From a checkpoint of a small transformer trained on Wikipedia: MLP 320 SwiGLU.
Each number is 128 + 24 x the weight over its row's rms, rounded and kept within 0 to 255. Layers, rows and columns count from 0. Numbers have three digits each. The size before them is the row's rms in percent of the matrix's.

# layer 7 MLP down (transposed), 320x128, rms 0.135, rows 220-236, columns 0-127
103:110105125127152121098052153142130155123140150150111148077138144113136136127136107130132042126151116130119139144126077097099129141108116150115154113143138115136162171135146085135164121148117111133096086126153137158130120101107119135122126119153143157096118194120118112096125131078175109149142148133102112141149119084194130127139137145124119149108115154095145144135110121160131158113140
094:128135139111144127129128112147123103140109108139128151143157110100162077163129118151112134130135089104152144118111087116138123122137113147086124120129189126153107120125092155140120131084163125148112134153092169147107149112141124202132123089150145096120096102120120113121119118142106128116109116148135130167145072075149166124164073119148135078146150155143142128090108127143092115083106
100:148126147109126103119113103176091141155116118149125108146167158148078111101111108127140150119101167171116126139132062161134137133108107131152126129176104150149081096129146084101129135107136154148090144101097149113122121114104124130118100109132111093127134129172145145139125120181087104158115097128124148088119128113124134144102159073146131141103145171161154123130169084130133147140118
094:100129127142083130161049124148154128131139121145125151140153113134150109086113156163119117097117119109143084103146091172137120137114113135133129144141098125102158134136141146134164142165143123125138099128143108138137123157126133109120131121108084138107096101145127130090105134117142103243159112136093104119117147144137162130089126112117072129111111167121121137127142168122143163125130
100:125171139143121091139133124094103134176159114144116141137149128094162102155130130155133110136134131123137134093146116144107095142092118148126140179058087160136148107133144095131103155113162103096126114123110133137166111121156098122125130071172109068155117122126142145132106161110119081127147116109145153123135139110123150132146136110111135115128089137121060105153125184105157094130133
097:120121107120107106120123184115111141133116139126107160110106098138092097139121167123092155078137114141098110095103119125142149146103124129097102124091136170120117109148118120166147128130147090116123102122095113108136117165127098166086160125122132125162134151138150152128133102130169109099141122111168079159144149072119125157155133132126139125116123139188085117093105147122148054127099
094:112118132103104152127145147106160131106113098145109124164106108146098091164168119119122120170118095186120152124187122129098093119144150154126130079130089128099119145120169111145090095139174140166104162139136112143130125102128137159131185155103093107131114120101109119135166119145163092085120161123128165154094151119105137153156117138103146134127130081133141103126126127132155145104114
099:142089131124105139094129138121106090137143126175131116114099102153149144124126148164108036144149138136098129135136122088133129168096148116125151165130109112107162128120159078125095159119139110137143104190116128095157117143100099081113145101113110129129168095142163164171099100132135128135141127132110095119079130139150102087102098131143144120114105113141139148129119098136124116153106
104:126122113114131181115108125145101121151117100093138125151138128137132164112108140115129085129137090213099101121136137118143142126116150149185124138130107104154197144121137099128112124146112111147108136173129128150166144100122083124119123126126162200095102096134140115155100157102130162134119109123156137107112144139138106123089125133144131104103087090158163135114110108109132109082110
095:091107096138137137127240144114120136149111113140134116164106124112116132133123138114134129190148134129112129145137096119104135118140126117121155107067127130118139161121084120174156143117118147149134164160131101181128140152161138165163179127139089147119096130165123131158109119134164142130173104135122089112144124124149145168122124154131108124164135140119111103152113144137125087115131
100:139137144098143113171151170130127152118123109146120143163143072101129142143123134187123118150118177075116155124143154131112082098136142123135117117115127131119126116122127132192092162151150152132171128147134106134114146142156121123169101136155134117158082124119151131149134125120158136127163122177083136135089170096149140159118114143135112085110113177168109095140145148110083131125120
099:118095167129153072143163078086120137132106141157080097122121057128138130126111140114146057157134157101097096145132090139115125086143138139133163131142110123170176103124109139109135131139163137146164143130107127161086108154160162092105124115133118109148133130100124119140163151106108125085139126146130093144118154087134101137153153124146133118108161120146144134136108134110132108123147
101:140131123094138139178084137130116118103117118152121113113130176148152104155102081125104111082088144149128138144124137111088118104127156135120113145190124108125099139079121126177162098147155105108093139169159125113112129142190135118119141131134154150101133119159143120149087138123119129186150124141121113140119137169133116096134193121099129152116170111163147131124110126100133157106143
105:087070129098083150161186107126123136152131088157107129129139123116131088131129157111140140145138175133118159123161150145131108129141176148137153149140102132137127140120129157118066133145107125127090132183128127142123070117136116124153128140125125108146082083138116124147109171167110126127147154107183125099161149134092105128120119126145093118171119140116075121118117122114170133124143
109:153104151105138147142077108163092117156091160110115126100178199086118125131150104135150079130151076104139124139147074136142121120141130124116120116106116104172158120145095140128128145114119137153132135098140129180128124095147143103136180142125121113075127109112129165093115120072146125137122116114177108111118126139157133117120125093105136151118127110070127142119125129144117093127142
099:148108136159134114131134168108114124111136155135144068119120188166125110120096103123148101142131098143179125090135115140127142119117142153151116133153090118096135120141125127134090146120152117130122134097127185163107106095135161129094153131148142096133153108164134172119131122169100124139091113188125127150125163127131130140121123085119209110108118105099153119138136132113168148136172
091:086092122096114144117152136121107122105132156088124179134149115125130116142130163118141153117145109147171132144131115094165098114090130060157135114139103151086163127099113093116115161107158135094144097167143084119116109141155098066156137143158128113119130124148131138089114122137101129117122130135125104063122156150133103157142144128091104119106165092143119106159121143117174129142126
# layer 7 MLP gate, 320x128, rms 0.147, rows 221-237, columns 0-127
096:149126163148170106127131163138135111110145149150152072107158092098091138163142128171112115162152119141119089155106141156138116145118106116100142127082155128168142091104092119123103128092112154117143108167128181166116114107118148140130186140116163121111166114106183139140157137137106116147117143146082163106122137128149167124098140132179131132106129134105142138115168111136137136102120
098:125168138134138139146163146122137127141119134154079124134128133096116105177152110143138131124148111137088089136081144173171088123142158111114128101130139063130127134126131156127129136124116103097124159152147146119120123142154139146108106131131101112153125117169147156149030084136159080144117111095117135150136130113131132161141100106163146103119156135150155137093149096131093102153110
098:130142133131139131126134108113141116134128111176149118093086060145112121120125137140134092170166140147139113132128143125142139146138118132141120119175139146173194113167125141124109167100096155133161154143129127177158191113155153111158173148159137115086120127121148141131081157126130128135129143157092176108127100148127114121126145159155122126139167141127146129166166077111119114113146
106:128112123122131127085124135146127127123126157099155133094134127116148164134170139109099108145109118130110163193127120132117161096110068112159141120119149104110144108113139105133136110069131164077172167138115156121153157141095117121135123181122150128101115112129127090141158108100136137140102114100100116142090103149134136169098066124162141131142147147086153103098128094101091115129132
088:104113121163136185130150136145135143159145130097136119126121073165141135142123143107152140116142121125116153095156115136149146123138137127100142112153128119156145133060123154130118133162129181120129107134151169130121129127089064157155152151110125098152143114137139125097171095126101134102117132099165168133115117119123118144127105097173123111122099136172064168121148155148160171120093
093:126153100143114099156130108132134154108114118152105136099128136175133120129125138130123124160152107116123117132112118070132151098175119132141198133115170119144181077146116133135097117108125130136118105136106098135122152085149127147121166063138129137145119164129122130136151141119133090083165175126122107142133107103162133128177134170124124119143158185149113161120154120095089092145133
093:106101127107153120140162136130157097156175136109150110121122130114120104141086151175161154156140099170081114112084137124142114143170088103160174168132132075139141144183125123132132108154109157150182134146138110116117129127109143102145096132106110149093149126116130115106098157095145103122103147123154139147125112134125152150127128117148121091151096121167163135109104126085099100163111
106:143139130128105146183144168152164138134136125117114139104106136125120100175094073152088117146102162081134112142119151135125124106157128139124128102112159120156162106170113090107096149112095131122128096131126196131120152132094111097150131115106141094149121135125158157112111098144132103143083150131145137127106108094198120142110153178168152089115132135146125125122125129141103111126091
099:127136113179118114160111137123137134185123128201091107114123112103146098146157141152152101110138113130093115116118162147121128158116108135113137119128131122112125138092129137184093127065126136160135124160109173108195147106134074154131120145145121136092112103129170118110094135119151146123105116157113139124160099115115134142122157109095127092124141156144133120124142161122060118119143
100:147163071140123122138140139142090120134152153110140145100126115078079160185128132155165132136127125139120097127097127150106128149130164147129138136121131164120167099123126123156106158140140110113141122141142130128118139113153095145148128158172158142131106101103167114144142155138207153136122100113136112135114123083148116123117085161081153121112133129144150121155136137157139044157123
102:089136070155126111112150133174076140126149161122150078161107078136105121154098114130111114107116127102141168154096120099105133113149087126098163136128168113147142154118113120095155107092127147141154118154094152144158159138163115109147154126147126150144122145151138125163065120090128131130121152156104126123120121088104129146105124143192146140115166151130143125144163130117150139125104
111:121124120141139131110129139140157138147128169090129130159147094132162107119145099110144105123145145130108144165120166119141195116208080144111121101108119139143136131159086120128135131149139123141145151124093122163082174115059136103140149091161123142136081119162115163105133134115086089104111134150106153125107137090148102113146155129133127123163138145170142114165138106121111118127129
103:141111147123116128116143176158132075132123152141132145117125108172087114127156101137117125130106166155154103165103145118129114072137094139147168117137172152113138144146107112136100089099146134098164135141081104131140172110124138138129131144133133146156131145124132113157144139092126107109072159156135180104122124082131112104159160172144132098131194150133130154119140121122079123129114
119:116111128107127116135153105111130103155126139138106120118101135095146117135104136148119154115191133121152153120146218118093120106153116134106147105097150146100109139113126148118130132131115137066154189167130127093097105128138115148120078117143126133165127122119151090097143113137153116131087125144108113203160114115165128134128142101111079111169138115149133087111127117133124124147097
100:121091150134192096102122117152100138117093131159148103137109121063126115140137151111179099146105131118121105135067130120101110120131128150114149145143095156116097108115129135145158094118129156178117141115148123130143140171116158165123156141153116110126088111133153086155153186119128120145133114110128122135153114163146122114088114142209125111111154114133128121166126101110135116160114
094:075098111164155116084129157126132125149141139134169102119105102116093173151139107122154105132142131113112121098200154122128136137137125150138088196138115137127103120182107126115147139127143101137140147138138148145132118124078102156120129127111091110158129116119155135159136113107132126112142157167130152104140134152118113126088093147143116114150122193171096146144185113129140094159123
121:146139116104131093111165133140077095113142133166169147157098111106131141176122123119116126140122161127099142129096166127129122140154124113135126119143143129153131102117117128113140148139149115108175104112170189113123117096122092118110131140146168118140097157153160115158102114079092155163136133165089140146156152069130110129159118165167106148152142151164123111166161134162155123152145
# layer 7 MLP up, 320x128, rms 0.137, rows 221-237, columns 0-127
090:114154089121107137149129143123100169184137147137091159157125106157191128139149119097129137117114127098098116116157121134098137116120122119121165120150135141130124147132134181177136107093173103141150153148110120116167140120125068175134106107137092098146080143167140114094119132104142125135094142130194106161102124111125081120131123106130151139160134133154097092121116139123100123147128
101:126136175100127141119142150146131108168098115103099113142120141198093129138111109155135131134107130153083125137107129159175101103106141114131143145152059087133135099134110124123172171140115136117127162111141133116104118123171131114084124105128087121137163123158108164178105110149141087143140106110113123160125102132126143106131103125132150098110134150182165127135161164150100131161117
089:128167155139156118121129074105160131145091139137111113083108091138117103132108163135137138175155140129152075112117138106145133105140120127150128135184147139141173111145111111131126109130112177131149148173140149170143192133125162116169174150134142115131149127111146138118110160132131143143121136136097120107146117140111108159120177159151102100124175160114134184167166124127140127140113
100:154163092137112120191113099096101165132096118160117146170154144118164103139131158189119124120140113066130084134143134127152128159133128115112125128103125090108173160110118152085108138134141133102137125160158081151125094123131146090120129123159145113097122103123081136133124134174105126125151145135158135109149118153120156133134159093135120139122109125093172105118080143109128092119121
097:085119150116143096142119105119111097123100114121137086082129099130121135141109075106156102117135153116121100143132102103124111103169100130097135123107114120143089072143123163096089084131145174124129124137118105152096121145152113127184154143151141122133130133085107125132161127076090074133112132098149127114126154114118119103090103142131133124178139160125138156122143111096160181140114
094:127128110145101130170128141132139176113102103168095142129171149131152121127141127164174144120118129092100114168096110133193124152188147128140118154122155089125142149143155170128146122143175164133107139144127098137135126148116120109138154122102150124139144120162106126121122104142124143115136187120160084149157104150128090117132118122117168121110114137145146129095069130152137137066092
101:161144173105114152151131122125108153109117112057113115118131113135165190126155153095102116133062136086160133145181119150136168137107144176133108136139149106127141126125134171106116163122145145146139137113137105161124162121101124137146154177121117141175171137162142142122139137161120138129135105140163140139133123152130161103126121096127138137115132118070112143140196126122139143123144
105:128115105166165145130121167139108122142108141124102126112157139167134122091185133140157102147122077096107116112132091150107139096108088164129111112185097164166169089084140145106139126152161127147081137126143146125141099159109142139126156178083111081111137122128104139143082125158118102135125137121150124094108097123127124136101115112127111149109124132136120165128111126110082142090120
097:176115137085157075140134127137104103104144179088115141115143117136126150144080170104112137158159142119152135144124117109161123126144114134140141170093165168137129131156095130150140115148110093093143146149131107158107156107100178147110152160119115150125136130113105112137155137135092127153171130121155109135090159095154141157120120134166123137132087068102148114130129131153174115166123
103:128112146127111083139111129082139150131143122134118150140160145141144105127161115130170113165141179116077158105110110092139111085109108116120117147138182089127134112088127124111155125149163138133097098127126150072180113153093141126126119128127121127153123120156128128141081119075150125102159132188139147153089174131130141150135121117154133111119113132124075100139153123159085146142135
092:141103151118141144134137123059163143134133096132093179114107150126185127130148115102136136167151129153092077119137159166171133127104161098159094134140129105130116170168135153143085135109114108113144141101137146100115116120123128117133127135156115103145114109131169110109166068136148148161122107136137132119121152151163084108140121148115104100131097116127095105060124105118135116116143
097:131152104107161124128135106131140152133124141101086157157129098105158127115155140070102118083082068144142146137117157112113110149148115171097097092119116147107121115151125135103169171118157113106134137116116136136107127111084144118168139168122114169113138089147110113107103144128130136147144120119105132155121120104156132141138125092138144126099138132099180127154115105066113163160071
107:124117132122101130114128122156137142146155102160115129134135145144158122147121116154134143104129103136112178085130135097111103146074138107111123145154098100145117136109122138160153105127107123157121122211103090101100112124156069158131126124105090086143162084109140133151116108132119120099144097105147130126193155115120124079123098127100156157132159143153119139115168146156172116154129
111:102107108085116094125172133092137122143126109163140128148105115097107118107154115108136148182111147129127087134124183165119135137135103125145118101106148168095125143176164122134149054082161091114147177151124112118147125172157118093148111102124126123132170123152128092124156169115131181126114138149117136135110138138112122130088141144122123160128141112156120089101115099136128117138109
100:096133131118178115127149116117133122150122124097120125103128103141080138141072139152143122125130102145116078104153113133144106123130106151105144151162082155138127108135076126134133134154120128157144130071137138144103179094131156163155155161119102136115100131105141121084121147100103141135155132097126118088146140128108184142158143131122125118132104196139159150133120171063118128134161
097:100115095112097148111121126117124147112142093114097156139149142132163099090151126140105134150159090130152086118102105112172122152161098159097101128153098153167119144109142099113125119134087103081118095132193134177099119129127123120163155148146120142114137108169086107164131103117130069113131095142129106117115124162137124102136140128160113148131167122169146090129139096162127130114133
118:160159112138099074117146143148130130125163118112152172124123128155136125133130119142101142144092101115118161152135092128141124152086105108126079129116120139118137127127106134145164129070123112127127112142122122138115112094130106132145109158164139116104122132161126129150077135069089110140148149132107095127130082075090104166145150094157183159115136171137118140142161129154194135117145